Weights of a small GPT-style language model, trained from scratch on English Wikipedia: a variant of Adam for these matrices.
Each number is 128 + 32 x the weight over its row's rms, rounded and kept within 0 to 255. Layers, rows and columns count from 0. The size above them is the row's rms in percent of the matrix's.

# layer 3 attention query, 320x320, rms 0.0432, rows 36-53,100-116,164-180,228-244,291-308, columns 0-63
size [139 107 105 121 131  97 123 129 104  97  97  91  91 121  98  95  94  93  87  98 103  96  90  97 104 100 100  89  96  91  97 100  94  98 101  77 100 102 122 129 107 133 123 102 130 113 115 108 161 105 108 101  97  98  90  89 104  86 100 104  92  75  81  87  80  91  90  88  80  79  73  84  87  84  86  80  99 112  85 102 124  96 109 158  95 102  97]
[[163 123 124 137 123 130  90 163 116 126 140 118 149 123 149  84  70  95  62 160 136 195 137  91 121 147 162 147 107 131 111 120 133 138 145 122 201 118 137 101 149 107  69  88 122 128 116 127 150 151  98 173  69 126 116  85  59  96 145  78  91 125 200 114]
 [138 113  96 195 115 118 131 118  77 146 114 133 154 104 139 146  56 163  98  85 168  96 128 110 156 145 138 130  72 150 119 119 166 135 152 127 191 167 107 126 137 129 103 119 112 133 150 126 100 196 117 153 117 113 160 102 105 170  92  80 110 122 151 145]
 [160  90  83  89 157 115 101 219 114 115  69 120  93 131 176 138 135 145  78 145 146 176 141  66 165 153 155 121  90 139  81 120 140 186 116 126 173 133 126 114 141  99 112 116 157 143 118 113 143 157  88 119 165 164 150 111 103 114 135  99 115 130 205  89]
 [113 108  92 102 188 161 151 159 119 177  95 147 131 141 113 202 154 210 144  82 135 111 143 174 128 134 138 118 118 186 173 141  97 157 131 173  77 155 134 175 174 101 132 179 162 175 117  83 145  69 126 130 155 147 157 148 173 144 130 199 160  94  61 132]
 [114 142  81 106 164 136 164 159 131 123  88 152 132 125 107 154 173 165 105 122  78  81 178 169 126 151 143  68 143 124 125 155 154 176 153 178  89 150 112 148 147 133 140 116 118 144 133 157  85 124 117  97 149 121 163 147 211 182 117 187 177 171  94 116]
 [ 89 126 106 162 133 149 147 122 132 142 160 135 120 136 114 126 185 155 209  87 157  76 146 141 104 122 136 113 192 126 146 119 135 131  90  97  63 178 144 123 161 126 137 151  84 135 164 133  88  92 164 128 160 133 113 160 157 162 142 153 136 149 123 151]
 [127 158  74 139 180  95 129 112 163 132  69 164 101 141 140 160 181 154 136 166 149  95 158 144 123 139 164 115 176 149 118 169 128 142 160 116 120 165  99 176 141  98 149 157 117 218 133 128 114 153  81  82 184  99 163 166 162 150 100 153 175 218 156 175]
 [119 135  82 116 198 173 144 114 140 160 110 142 177 131  88 166 144 135 159 107 149 114 101 154  92 180 106  64 139 155 148 201  75  64 149 155  85  98 135 157  71 125 141 161 156 134 145 115 117 150 137 112 163 192 179 116 149 186 111 106 167 103 150 162]
 [104 115 135 144 127 116 130 107 148 123 146 174 165 135 106 139 140 124  88 154  88 105 124 126 153  88 134 114 198 100 114 175 104 166 177 140 106 124 135 130 118 159 157 165 124 167  75 135  99  99 110  83 112 118 132 152 142 162 137 198 161 137 153 107]
 [150 152  60 192 170 110  95 155 111 108 107 115 112 129 136 173 125 137 163 132  95  88 135  83 111 130 153  85 169 131 114 185 111 177 196 166  78 126 109 114 188 114 115 104 123 129 156 192 142 159  74 162 156  46 169 117 176 157 115 156 160 140 160 157]
 [160  94 208 120 119 111 100 127 184 126  98 112 187 146 134 127  91 149  83 174 177  89 132 102 186  66 139 174 113 158 119 114 174 112 123 139 170  97 145 106 121 141 169 104 110 176  69  77 123  62 139 191 119 169 153 110  60 133 179  89  95 140 131 149]
 [127 125 125 132 108 152 140 180  98 138  98 133 179 149 127 172 169 121  91  95 122  86 145 159 142 178 158  67 120  91  94 128 158 149  92 157 156 116 133 158 140  90 119 135 122 121 133 126  84 157 118  88 151 108  94 126 152 114 151 195 156 166 140 118]
 [123 125 142 109 105 148 142 116 116 136  85 112 116 184 160 107  76 101 120 163 137 120  98 159  84  99 147 165 125 196 177 115 127 136 148 101 121  86  76  87 180 117 135 122 106 143  89 123 156 144 104 118 145 153  73  91 146  94 169 129  74 154 125 180]
 [175  92 192 137  74 100 132  98 141 138 163 121 101 120 126 102 109 126 112 179 174 161 160 138 138  67 119 160 171 122 128  82 170 182 110  68 141 156 112 104 154 109  65 123 127 124 112  93 159  74 173 171 119 142  71 132  82  42 135 159  77  92 116  98]
 [103 121 141 107 151 142 109 167 126 129 171 159 172 145 106 151 113 151 114 117 168 130 138 173  89 112 116  79 113  99 145 119 159  70  97 153 117 128 132 143 119 179 189  88 148 110 170  97 104 197 122  94 180 146 155 157 120 161 109 134 131 161 150 145]
 [120 159 118 142 156 114 150 189 153  77 118 163 149 196  85 163 163 163  90 103 108 126 151 121 142 128 148  38  95 198  88 105 129 113 139 160  79 108 137 146 120 152 139  95 170 146 158 108 111 145 106 113 187 136 129 173 167  87 110 133 177 153  74 113]
 [125 122 125  73 145 161 117 127 121 170 114  82 135 172 134  96 114 113  57  33 165 118 122 117 130  84 128 104 127 136 145  86 115  64  64  94  75 111 125 122 152 104 129 125 133  83 108 170 148 154 109 137 160  86 114  68 131  87 143  94 122 122  77 198]
 [155 191  89 130 102 145 208 111 124 142 145 148 140  86 141 116 221 103 151 117 136 160 126 199 154 150 155 207 138 129 168 179 163 220 115 126 140 120 108  83 107 116 101 113 122 131 112 147 129 110 120 108 122  85 146 123 190 129 142 119 153 147 136 145]
 [124  53  76  96 142 115 134 148 106 138 134 130 101 116 154 110 118 139 105 131 171 132 155 131 185 203  95 107 100  85 146 153 216 102 141 141 102 133 111  96 147  87  98  78  62 127 105 130 165 130  88 121 114  94 156 115  89 143 128 100  79 143 143  76]
 [147 145  86 174 128  98 105 173  94 105 120 115 158  96 148 117 115 118 113 115 137 126 157 105 150 110 147 115  67 145 143 185 130 117 141 145 155 132 125 115  80 123 131 107   6 120 152  92  88 166  91 125 191 131 153 134 118 135 103 117 119  81 136 160]
 [103  77 112  90 141 156 133 104 121 115 116 141 129  91 159 102 121 103 143 166 129 186 181 118 160 170 118 128  86 166 128 131 199 130  99 154 146 102 141 142 180  64 176  49 152  94 125 108 158 139  85 165 103 180 152 120  98 160 169  44 179 156 153 122]
 [144 214 100  84 168 173 148 126 166 152  94 105  84 168  91 166 117 143  82 149 107  90 170  95 105 113 103 129 135 154 138 167 162 129 125 156  48 141 162 186 143 161  98  90 156 156  85  82 113 131 140 144 194 127 110 176 131 168 122 202 172 135 146 151]
 [122 166 136  91 134 123 107 110 194 160 108 115 193 150  95 198 140 188 120 123 103  99 108 149 103 142 194 108 201 132  94 142 123 112 149 118 114 185 166 118  98 133 109 167 152 136 151 162 152 117 130 107  87  98  92 114  96 115 147 134 117 141  93  82]
 [ 74  94 120  89 142 111 151  87 149 146 136 128 108 131 111 137 148 216 234 145 109 131 119 129 116 111  84 119 127 133 137 104 120 181 105 139 106 169 123 120 124 111 149 166 154 118 138 122  77  97 183 144 155 148 103  81 120 105 178 232  97 119  89 104]
 [116 157 153 161 138  98  99 126 150 137 131 151 164 185 107 173 147 150 122 142 105 117 151  90 114 159 111 157 155 120  93 147 101 159 151 116 149 164 113 196 132 133  99 169 160 181 140 142 128  92 156 169 162 109 152 158 143 175  92 177 152 131 102 124]
 [ 87 137 121  94 138 149 127 107 158 108 138 143 153 165  99 140 132 187 144  92 118 103 109 100 134 132 124  75 117 101 162 173  97 106 104 165  86  93 179 146 124 140 150 156 211 130 158  93 112 100 110 100 162 143 145 140 151 182 105 162 200 102 160 124]
 [112 175 126 156 132  94 149 166 121  83 124  97 174 131 134 137 143 185 113 115  98  73 123  77 157 143 182 137 171 111 100 117  96 128 157 142  77 168 106 123 111 158 132 190 177 161 101 146 120 169 106  81  98 124 145 178 150 147  80 213 195  98 116 116]
 [113 110 127 133 111 124 141 151 122 115  90 115 127 107 107 145 138 126 117  78 131 132 168 153 151 167 188 129 144 156  88 136 124 141  96 108 157 153 101 152 116 177  78 168 111 162 117 169  82 132 134 128 142 126 140 159 158 127  90 162 117 162 121  90]
 [125 134 138  93  87 131 156 111 109 105 129 139 135 147 131 101 139  65 116 172 119 180 146 142 114 131 218 148 111 102 115  74 134 138  91 136 147  54 106 145 134 129 124  97 100 126 105 182 145  80 112 150 116 162 107 192  98  88 124 135  98 144 177 128]
 [ 95 135 131  99 103 129 135 114 192 122 173 142 159 156 111 120 132 102 153 150 144 103  88 106 118 119  84 152 157  96 156  44  85 116 103  98 124  97 126 127 195 112 113  76 166 125 175 165 129 107 154 113  92 113  64  74 153 169 119 133 160 111 132 149]
 [102 111 105 154 164 125 140 102 136 152  65 186 109 155 128  95 105 120 190 108 119 142 163 132 107 167 133 118 123 163 123 145 137  50 109 177 149  87 155 121 140 108 168  48  95 167 109 190 145 195  86 141 171 114 103 137  70 113 168 115 109 197 151 156]
 [144 145 139  64 140 142 115 162 113 169 165 136 156 138 153 164 108 151  96 151 170  90 147 164  97 145 147 138  85 117 148  98 169 162 143 146  81 132 105  66 157 108 111  84  92 161 122 147 133 134  89 119  98 131  99  99 145  99 186 143 144 146 181 172]
 [101 158 148 158 146 145  98 152 131 154 150 139 168 155 116 137 120 126 135 110 116 130 129 152 124 174  99 115 107 138 105 156 121  99 181 146 162 169 123 133 100 167  86 145 159 130 141  38  90 121  91 165 183  86 154  89 139 148 105 129 128 183 127 115]
 [120 127 153 109 209 128 197 140  76 162 121 129 159 162 152 181 176 205 113  91  68 160 144 170 108 152 123 113  83 155 122 163 150 136 140 154 115  78 125 139 106 142 138 136 138 172 135 117  88  94 136 143 170 201 179 138 170 108 134 215 156 156 101 106]
 [182 126 153 100 101  97  61 173 101 122 153  87 152 133 134  63 129 159  80 105 118 164 121 129 158 130 121 127 144  84  93 102  92 111  65  85 126 100 111 102 162 137  58 144 131 170 184  96 100  92 162 162  87 149 101 109 111 106 154 134 110 107 151 130]
 [170 147 144 116 176 108 161 211 130  75 122 126 144 102  92 154  89 112  52 153 124 134 113 129 138 116 178 107  60 126  98 127 141  98 125 131 157 150 138 165 126 113 142 119 170 116  86 124 138 138 111 158 142 129 163 195  91 116 129  99 147 118 192 121]
 [163 121 147 128 139 123  88 147 108  84 128  96 140 120 190 128  91 141 114  83 153 142 167 117 135  63 199 149 115 137 111 117 147 160 135 108 168 164  74 119 130  93  88 130 129  76 121 113 139 135 106  93 127 157 115 150 117 126 112 137 131 105 130 118]
 [121 131 169 145 132 146 115 181  87 141  76 113 150  96 127 122  41 133  86 120 155 132 151  53 159 112 205 118 119  94  61  96 174 122 155  97 156 138 102 153 185  93 139 119 154 186 105  88 129  99 102 147 134 163 128 134  89 111 111 160 126  95 153  56]
 [129 170  72 137 129 167 157  76 140 170  87 164 131 171 113 150 155 177 149 145  99  99 182 168  55 133 137 105 119 161 120 189 110 169 150 111  59  68  92 203 122 122 156 139 138 157 102  98 138 148 161 103 159  99 156  59 188 115 188 166 167 130  33 159]
 [133 127  62 180 128 170 145  72 136 146 103 188 175 162 129 160 151 174 170 197  99 128 120 149  72 133 144 117 135 147 110 175 135 153 129 139  92  96 100 177 142 135 178 170 134 188 153 122  84  94 121 141 142 134 120 107 219 144 171 151 170 134  58 135]
 [ 81 177 129 108  82 119 156  88 120 121 156  92  64 131 119 113 193 168 185 100 105 127 141 159 107 149  80 146 168 180 178  92 169 118  93 112  67 168 132  93 138 164 138 155  91 161 168 179  91 139 176 123 119 130 109  93 130 173 129 129 122  88 105 144]
 [122 127  52 127 142 162 175 125 138 153  77 181 150 143 135 159 152 143 108 161 134  85 121 154  95 142 137 135 123 137 164 170 139 152 164 147  77 112 114 151 170  97 136 193 152 189 130 132 103 102 124 116 220 147 114 153 175 128 135 118 140 123  84 132]
 [ 72 180  72 170 158 180 165  65 153 171  90 153 149 168  91 116 165  86 161 125 142  87 131 121  77 130 100 120 128 164 155 125 103 118 108 132  84 101 142 173 106 146 135 170 139 135 129  94 144 149 175 104 156 171 131  52 118 176 152 136 136 117 113 155]
 [139 118 119 138 136 129 176  89 131 137 123 147 128 155 124 145 167 141 187 101 118 109 165 137  56 148 101 110 186 144 154 150  63 136 140 102 105  99 140 113 176  85  91 177 121 164  69 203 101 133 169 141 145  92 126 120 161 193 121 104 163 124  92 105]
 [140 170  79 132 121 154 131  98 201 157  71 138 145 177 100 183  76  94 120 119  99 122 164 108 109 179 136  84  90  93  96 168 109 212 161 113 117 127 124 143 170  89 127  89 130 151 113 183 118 141 128 126 152 125 129 126 126 129 151 146 155 142 149 126]
 [159  86 169 129 140 127 138 161 163 113  57 145 143 160 107  74 136 127  80 172 119 133 135 144 128 104 156 178  84 143 120 108 212 124 123  70 136 116  46  83 104 195 158 100 113 130 121 148  68 139 103 212 102 151 115 162 135 123 145 159 154 193 160 116]
 [116 107 127 135 113 156  98  61 165 129  84 142 240 139 112 152 180 160 139 109 129  79 154 104 127 147 112 108 156 128 165 178  55  93  96 107 111  90  99 147 166  67 148 137 184 127 155 121 125 170 182 121 195 100 141 121 221 137 164 138 156  99 125 147]
 [173 115 173 170 151 126 132 149 146  95 124 107  66 143 108 127 106 117 112 161 108 123 144  55 133 127 124 173 173  96 123  55 150 235 182  63 155 126  76 167 192 120 128  70  88 123  77 144 117 123  71 147  94  97 118 118 149 121 110 150  85 107 163 139]
 [112  85 154 135  88 106 110 143  89 154 108  75 107  89 180 121  92 151  85 164 161 153 180 120 116  86 108 159 145 123 119  71 148 176 114 104 152 173 183 104 149  28  59 153 126 165 128  91 138 104 165 147 108 121  78 114  72  69 160 110  77 103 123 114]
 [127 171 151  91 163 132 133 128  80 129 143 130 158 119  69  98 140 183 134  84 112 134 141 163 128 148  90 120  84 133 114 129 117 134 117  98 129 141 138 137  14 187 140  43  83  85 144 115  80 185 136 143 125 122 111 123 137 130 125 172 169 134 107 135]
 [111 161 107 143 144  94 127 131 104 134  78 166 181 181  91 194 142 138 117 124  96 169 110  84 195  75 137  73 113 138  49 140 153 139 154 155  79 124 134 130  64 162 141 111 181 144 118 145 102  75 105 137 164  90 116 161 129 153 150 158 145 147 169  86]
 [116 200 142 108  79 158 123  76 154 156  92  46  77  82 128  74 112 124  68  26 130 162 111 132 126 139 117 113 147 159 147  94 109  94 123  70 157 140 116 128 109 138 104 133  72 137 146 117 110 143 133 123  52 149 116 110 123 130 160 141 153  83 156 130]
 [101 117 136  91 160 102 136 148 103 159 147 136  99  79 107 117 148 146  94 143 175 135 153 146 123 165 149 111  75 132 136 150 194 101 127 152 135  94  96 147 132 111  68 112 113 125 112 126 151 138 110 123 172 117 128 138 117 130 136 112 123 159 153 132]
 [178 145 119 168 133  69 105 153 110 126 148 113 183  95 159 115 106 127  85 116 116 146 185  99 138 141 153 130  63 107  91 132 150 104 140 177 194 127  96 113 135 107 130 120  76 145 175 131 125 197 118 111 104 113 145  88 130 165 126  97  79 121 191 147]
 [117 121 159  86 153 145  98 156  67 136 149 147 125 126 130 120  66 111 143 159 153 155 140  89 162 133 137 140 120 159 101  99 220 113 154 149 127 165  71 166 162  78 153 142 167 115 135  31 161 115 111 152 123 177 149  90  90 163 156 130 109 152 148 128]
 [115 140 118  95 135 185 153 135 151 183 111 169 122 157 121 135 189 125 153 144 150  81 142 135  77 146  66 142 119 163 152 162 104 150  84 113 106 116 121 100 124 152 117  93 143 134  82 100 141 119 111 109 192 104 115 152 199 178 115  71 144 156  78 134]
 [126 165  94 143 165 170 142 112 152 163 102 159 189 185 112 179 165 178 128 132  92  66 152 179 114 152 171  81 114 143 124 183 111  92 138 177  96  99 190 167 101 117 185 105 172 121 132 152 115 140 101  94 154 107 145 152 161 129 128 140 168 146  89 136]
 [124 142  79 141 151 114 159  94 124 165  81 151  99 132  93 130 124 170 165  84 126 130  90 169 101 107  88 131 166 126 152 156 138 130 120 108  94 117 124  84 117 103 112 127 137 102 159 161  41 167 142 123 183 113 120 150 105 134 134 175 109 127 122 111]
 [142 133 111 162 182 128 110 161  96 128 107 174 121 160 108 189 220 126 122 120 160  79  97 129  69 116 111 102 161 116 127 153 106 119 123 155  86 133 159 118 122 162 116 176 135 133 127 164 145 139 110 105 142 103 162 144 157 151  90 165 153 141  70 144]
 [112 158  92  94 194 142 141 166 104 122  90 166 157 177 107 163 148 156 162 123 120  76  91 119  78 151 135 106 127 132 156 207 124 132 126 156  86 122 181 145 127 149 143 160 175 109 141  74  95 134  94  75 160 146 161 133 185 197  89 173 164 141 114 163]
 [ 95 165  74 145 152 143 155  70 159  98 140 125 126 129 135 132 116 165 139 134  78 113 159  79 132 148  96 105 154 130 171 148 105 117 165 136  39 120 153 117 159 159  96 193 141 108 141 191  98 131 141  78 108  97 131 164 172 177  86 163 184 122  92 150]
 [116 113  92 173 135 155 144 127 104 140  99 125 149 121 166 146 180 137 159 140 113 103 182 102 121 180 165  77 116  95 200 132  57 186 119 164 117 123 100 168 148 133 125 100  86 162 134 131 138 115 155  94 137 174 175 162 143 113 113  65 138 102  72 114]
 [145  94 143 135 113 120 125 166 124  92 175 173 138 160 143 148 114  47 143 172 160 125 141 116 120 123 143 170  73 161  56  68 149 137 178 112 178 130  81 171 120 132 139 119 110 144 115 133 135  88 104 147 141 170 145 134 146  71 124 130 107 109 160 104]
 [ 93 133 150 108 136 125  98  86 150 144 102 132 135 106 106 169 151  95 154  72 169  98 115 119 109 108  55 110 165 165 180 135  68  75 148  84 125 104 183 143 131 132 128 185 160 146 106 148 109  88 163  93 127 114  71 152 158 145 136 133 154 128 173 110]
 [123 136 125 104 183 157 153 139 123  97 174 142 193 146 108 120 129 159 170 115 140 151 137 159 146 172 119 132 132 104 149 167 118   5 178 139  97  41 109 152 148 115 110  87 109 113 111 157 132 143 113 111 137 137 145 121 132  88 117 125 108 179 141 136]
 [123  85 176 126  83 141 128 115 129 181  89  86 155  98 159 100 101 123  58 165 153 141 164 157 110 195  95 164 151 110 158  26 118 199 119  78 175 155 141 113 124  95 121 137  57 128 142 141 126 133 133 154  80 135  63 170  80  85 176 124 124  90 138 108]
 [128  90 153 130 166 126  86 171 126 211 159 150 158 135  99 114 121 197 131 103 110 123 144 137  99 117  88 111 101 106  89 166 135 132 128 162 135  95 143 157 129 143 117  98 157  86 133 114 133 167 107 158 153 112 180 105 100 135 135 139 177 193  84 131]
 [130 131 148 148 212 171 183 140  99 139 127 163 106 155 115 168 177 125 112 141 120 107 131 130 145 163 111  80 148 161  46 178 143 154 144 118 126  59  83 125  78 156  85 113 151 178 123 151 129  93 113 138 195 183 116 181 168 122 155 197 153 165 107 132]
 [110 115 165 118 103 118 131 153 116 164 121 100 132 156  96  96 146 146  98 103 148 149  97 140 134 116  97  60 149  88  98 134  65 146  83  59 163 117 166 172 135  95  96  94  78 118  93 182 141 115 104 137 131 120 100 158 155  99 126  84 159 124 128 171]
 [ 77 119 132 155 108  99  84 117  82  60 120 125  97 116 132  97 107 103 156 113 163 122  99  84 123 163 111 121 119 117 104 113 114 131 125 144 132 131 143 118 143 117 172 169 142 145 106 193 107  78 130 181 109  57 109  68 184  90 144 107  95 181 162 133]
 [132 120  88 110 126 126 152  95 183 164 138 160 132  92 145 183 140 130  99 172 122 129 134 121  97  80 153  75 145 154 156  14 134 174 157 130 176 123  93 167 126 112 136 114  87 150 121 109 138  99 129 150 149 129 181 183 146 160 126 145 136  79  89  81]
 [126 118  49 111 172 154 107  62 141 150 163 165 105 117 158 117 137 155 128 107  86 103 179 164 156 145 114 109  96 156  96 113 145  59 145 154 176 112  66 147 149 103 106  45  96 141 161 122 112 175  84 138 150 150 170 130 105 217 130 109 146 171 148 182]
 [124 144 123 175 137 136 129 114 151 129 170  94  77 104 152 129 126 104  80 150 101 150 177  77 110 104 162 102 150 121  94  97 147 134 145 126 134 159  53 161 195  86  71  77  96 108 148  98 135 112 112  91 111 119 155 142 106 162 112 167 127  53 130  75]
 [145 137 116  77 156 147 104 112 111 124  83 142 174 165 150 136 138 198 153  88 157  89 127 152 144 142 122 147 143 163 156 184 187 132 123 110 155 151 153 141 149 146 125 123 146 152 128 157 114 190 197  84 105 128 113  96 104 152  82 106 150 149 134 174]
 [ 98 154  74  93 154 115 161 123  97 174  86 213 171 184 120 121 192 141 145 133 110  87  90 181 103 128  84 144 117 109 123 133 109 158 136 108 142 122 167  82 168 103 155 135 155 181 133 181 106 147 100 127 128  96 111 134 145 137 139 134 166 162 109 179]
 [141 123 135 162 139 118 146 129 139 144 111 120  80 146  86 134 127 107 158 123 199 121  70 127  99 133 142 180 178 160  84 179 167 116 125 108 135 101 156  78 110 151 131 134 113 121 123 220 126 132 166 168  89  87 107 174 155 104 146 109 107 173 124 147]
 [ 68 149  72  83 135 137 206 117 107 177 156 132 107 175 100 145 166  98 159 126 128  79 141 154 124 163  61 139 134 113 170 160  63 122 142 138 117 145 134 165 138  97 198 141 176 158 131 148 132 145 122 102 140 114 134 168 149 138  96 136 167 202  95 187]
 [121 117 156 114 172 152 112 152 109 137  66 142 141 123 131 187 139 129 161 111 137 137 126 102 130 186 116 112 108 193 149 198  98 141 108 108 133 127 194 131 126 107 128 170 169 126 146  91  87 154 127 163 153 105 123  59  91 138 125  94 103 141  97 108]
 [165 137 144 134  83 121 121  57 187 126 148 114 105 116 125 112 190 125 134 185 171 112 100 136  69 141 108 175  90  46 141 141 145 150 184  74 133 140 185 121 128 101 135 173 130 125  94 143 107 181 153 145 106 111  88  98 143 129 118 122 143 113 195 121]
 [147 115 100 185 108 109  91  90 120 139 150  68 163 167 116 120 132 145 120 113 145 120 144  81 184 197  86 162 164 130  81 117  75 166 172 146 134 161 108 153 110  66  74 115 181 166 148 128  55 136 116 174  89 131 137 150 149 153 118 166 136  51 138 112]
 [121 122 103 136 156 164 173 169  99 152 124 188 170 159  90 180 155 140  89 121  93 105 209 204 124 101 121 144 109 111 122 151 147 135 127 126  76  90  72 153 141 127 136  81 100 104  90 133 185 169 120 129 166 148 165 102 143 134 111 146 171 129  86 188]
 [139 141 131  87 129 216 125  93 119 173 124 170 125 113  81 121 157 110 103 111 148  52 153 150 129  84 122 129  84 119 114 177 138  84 123 170 125  77 116 142 139  99 151 128 194 148 130 140 112  79 126 116 162 110 100  94 207 135  91 149 162 106  49 157]
 [111 140 164  60 167  93  63 143 113 127 110  96 136  94 145 112  85 148 113 145 176  88 101  78 115 145 184  93 138 123 160  99  89 135 126 121 124 136 105 126 114 135 108 133 101 132  52 180 122 130  35  94 117  86 126 126  98 147 116 171 141 135 147  72]
 [109 122 173 130  75  82 102 107 132 112 119  81  97  89 158  93  61  79 119 151 140 156 109 106 147 129 140 176 119 116 123 107 124 138 120 107 156 135 145  65 133 123  93 154 118 132 106 121 111  97 182 149  83 124 103  65  89  84 142  86  76 123 193 103]
 [ 36 163  74 104 138 157 101 129  89  92 154 115  98 140  75 105  91 123 152  77  82 139 154 160 155 138 154  75 147 152 148 145 149 117 126 165 129  88 104 131  96 129 141 109 152 118 156 220 113 133  86  94 172  77  91 129 142  91 121 112 166 108 165 168]
 [164 105 118 146 148 178 151 154 134 134  99  98 169 144  68 182 139 201  61 107 107  91 154 168  89  97 100 110 100 140  99 127 123 183 152 115 109  91  97 152 153 119 130 143 152 164 146 144 102 117 174 185 196 137 151 156 160  79 135 164 171 106  60 146]
 [ 96  53 142 140 116 147 120 131 107  80 109 167 105 136  93 142 146 124 150 134 108 122 135 171 137 122 150 176 158 204 158 152 121 110 123 112 182 121 166 134 117 115 113 138 131 157  86 161 134  86 160 151 114 152 105 124 166  87 131 105  89  99  87 130]]
# layer 3 attention key, 64x320, rms 0.0371, rows 35-52, columns 0-63
size [118  96 110  92  97 102  92 101  95  81 109  79  86  89  94 132 136  84]
[[136 126 143 103 184 159 142 115 147 129  73 206 123 197 105 172 165 134 147 105 114 119  91 183  66 125 123 142 116 159 135 153 152 132 126 145 113  93 178 155  90 168 160 124 140 130 113 118 109 129 134  85 161  93 125 185 175 157 114 128 201 150 132 149]
 [141 146 164 134  63 155 115 149  97 118 186 109 103 113 178 125 112  63 194 170 164 153 115  88 126 113 101 214 127 124 114 128 114 103 147  61 191 122 180 129 113 137 136 154  72 157 117  81  86 121 166 173  90 169 101 114 102  56 146 109 119 101  76  79]
 [111 106 148 145  82 142  77 161  69 163 184 125 119  82 134  87 108 135 131 128 167 179 103 103 144 122 138 165 109 149 134 137 115 111 145 123 191 173 105 147 134 105 131 102  62  85 103  93 147 131 154 185  77 161 100 121  76  86  79  98 107  94 126  70]
 [181 134 122 159  88 121 115 112 136 181 137  87  81 129 195 124  95  87 155 181 133 161 148 121 148  89 186 182 157 128 131 109 145 156 115 118 126 152 223 104  80  95  94 138 106 135 142 104 122  97 158 126  51 148 128 103 110  93 134 125  75 107 117 146]
 [131 181 140  73 127 128 133 135 132 136  89 115 151 125 122 168 109 162 106 118 110 101  99 152 130 141 165  87 149 100 173 183 143 141 132 149 117 131 103 153 141 114 151 134 168 114 142 144 112 127  86 131  94 147 178 163 126 172  94 135 159 114 104 179]
 [127 165 136  98 152 114 152 160  96 146 127 176 175 167 104 168 170 175 136 112  77  48 116 152 120  96 170 103 146  88 142 159 133 139 134 194  82  92 107 132 150 191 167 160 163  78  97 151  98 172  92 103 169 122 139 148 132 206 134 131 170 179 116 142]
 [124 185 125 105 157 143 108 113  98 166 119 109 116 104 131 165 128 121 168 138  26 124 135  87  89 148 160  40 119 124 160 137 132  90 125 180 123  90  99 123 138 185 192 168 141 148 122 111 117 129  58  76 134 177 156 114 161 151 110 157 186 178 120 154]
 [124 152 105 115 167 171 153 144 109 134 133 125 152 142 108 171 131 163 168 147 104  64 125 130 109  96 125  81 176  88 147 134  90  81 105 175 118 157 140 141 134 144 178 135 162 129 149 229  83 161 104  79 157 120 134  99 124 181 119 142 110 120 200 183]
 [100 149 121 160 169 159 146 127 116 174 140 156 123 118 112 196 130 168 155  50  95 126  68 136 113 144 155 132 118 129 156 141 156  80 133 161  88 113 121 172 137 150 190 126 144 179 112 157 121 172 155 100 149 105 152 130 132 175 145 143 139 140 133 201]
 [134 153  93 105 160 183 120 161 122  92 124 181  65 144 100 153 136 134  88 104 142 122 118 132 136 143 149  90  76 128 138 104 113 100 149 141 128 101 127  88 130  95 132 144  90 105 124 146 152 183  82 122 147  97 167 135 118 199 167 101 143 102 110 114]
 [158 120  86 127 166 162 159 162  87 130 150 148 107 105 138 156 140 168 143 133 124  68 144 109 134 157  91 118 140 132 102 168 162 103 146 135  89 176 105 111  93 185 198 143 140  96 188 122 108 129 103 115  82 117 139 123 124 159  88 173 160 163 154 156]
 [146 123  93 121 112 143  77  64 209 132 139 154 111 159 116 131 102 113 145 107 116 147 187 145 144 151 118 113 197  98 121  60 138 137 150 152 141 155 129 178 151  84  77  65 169 191 105 130 167 120 168 132 127  92 123 186 128  94 136 152 118 134 136  94]
 [126 150  60 105 173 110 162  56 122 149 198  74 122 160 109 129 134 192 131 130 119 173 173 105 149  96 147 111 177 154 131 216 117  68 111 142  52 145 147 107  90  77  91 145 181 161 148  92 121 121 142 166  91 147 139  78 157 144 161 191 149 126 132 109]
 [156 162 106 113 158 111 109 101 151 122 180 122  54  84 144 178 136 124  67 132  93 117 156  96  76 153 123  86 139 128 124 120  77 111  75 131 134 144 158 172 133 131 162 216 165 178 127 111 155 124 149 193  80  65 104 154  91 178  93 131  87 123 120 124]
 [ 97  67 120  90  92  99 114  99 117 146 121 131  84 118 125  78  99 100 104 113 163 113 137 101 164  68 165 206 102 163 138  57 158 107 158  88 146  98 161 118 137 144 132  90 124 165 124 116 126 124 114 168 116 130  85 135  93  78 177  79  54 162 156 141]
 [122 153 105 113 162 179 137 146 130  96  92 142 115 174  90 148 139 146  85 140  88  69  82 153 110 150 122 106 133 144 137 160 110 164  99 144 114 114 140 170 150 194 224 165 153 128 147 149 141 151 103  93 166 142 128 175 171 192  61 162 201 130 141 158]
 [103 146 100 122 156 184 129 140 204 103 107 130 111 136 110 160 104 129 144 112  80  88 111 152 114 153 124  85 111 100 150 144 205 135 144 141 104 101 125 123 163 175 187 119 171 154 132 137  88 142 126 104 128 140 167 180 156 154 115 154 220 159 115 142]
 [102 110 133  60 157 143 121 159 136 137 109 130 114 160 151  82  55 180 110 147 101 156 130 129 114 151  89 138 106 150  95 200 193 194  71  92 107 102 132  61  98 154 148 161 146 148 145  95 174  87 167 176 148 164 107 162 122 116 102 166  72 138  92 117]]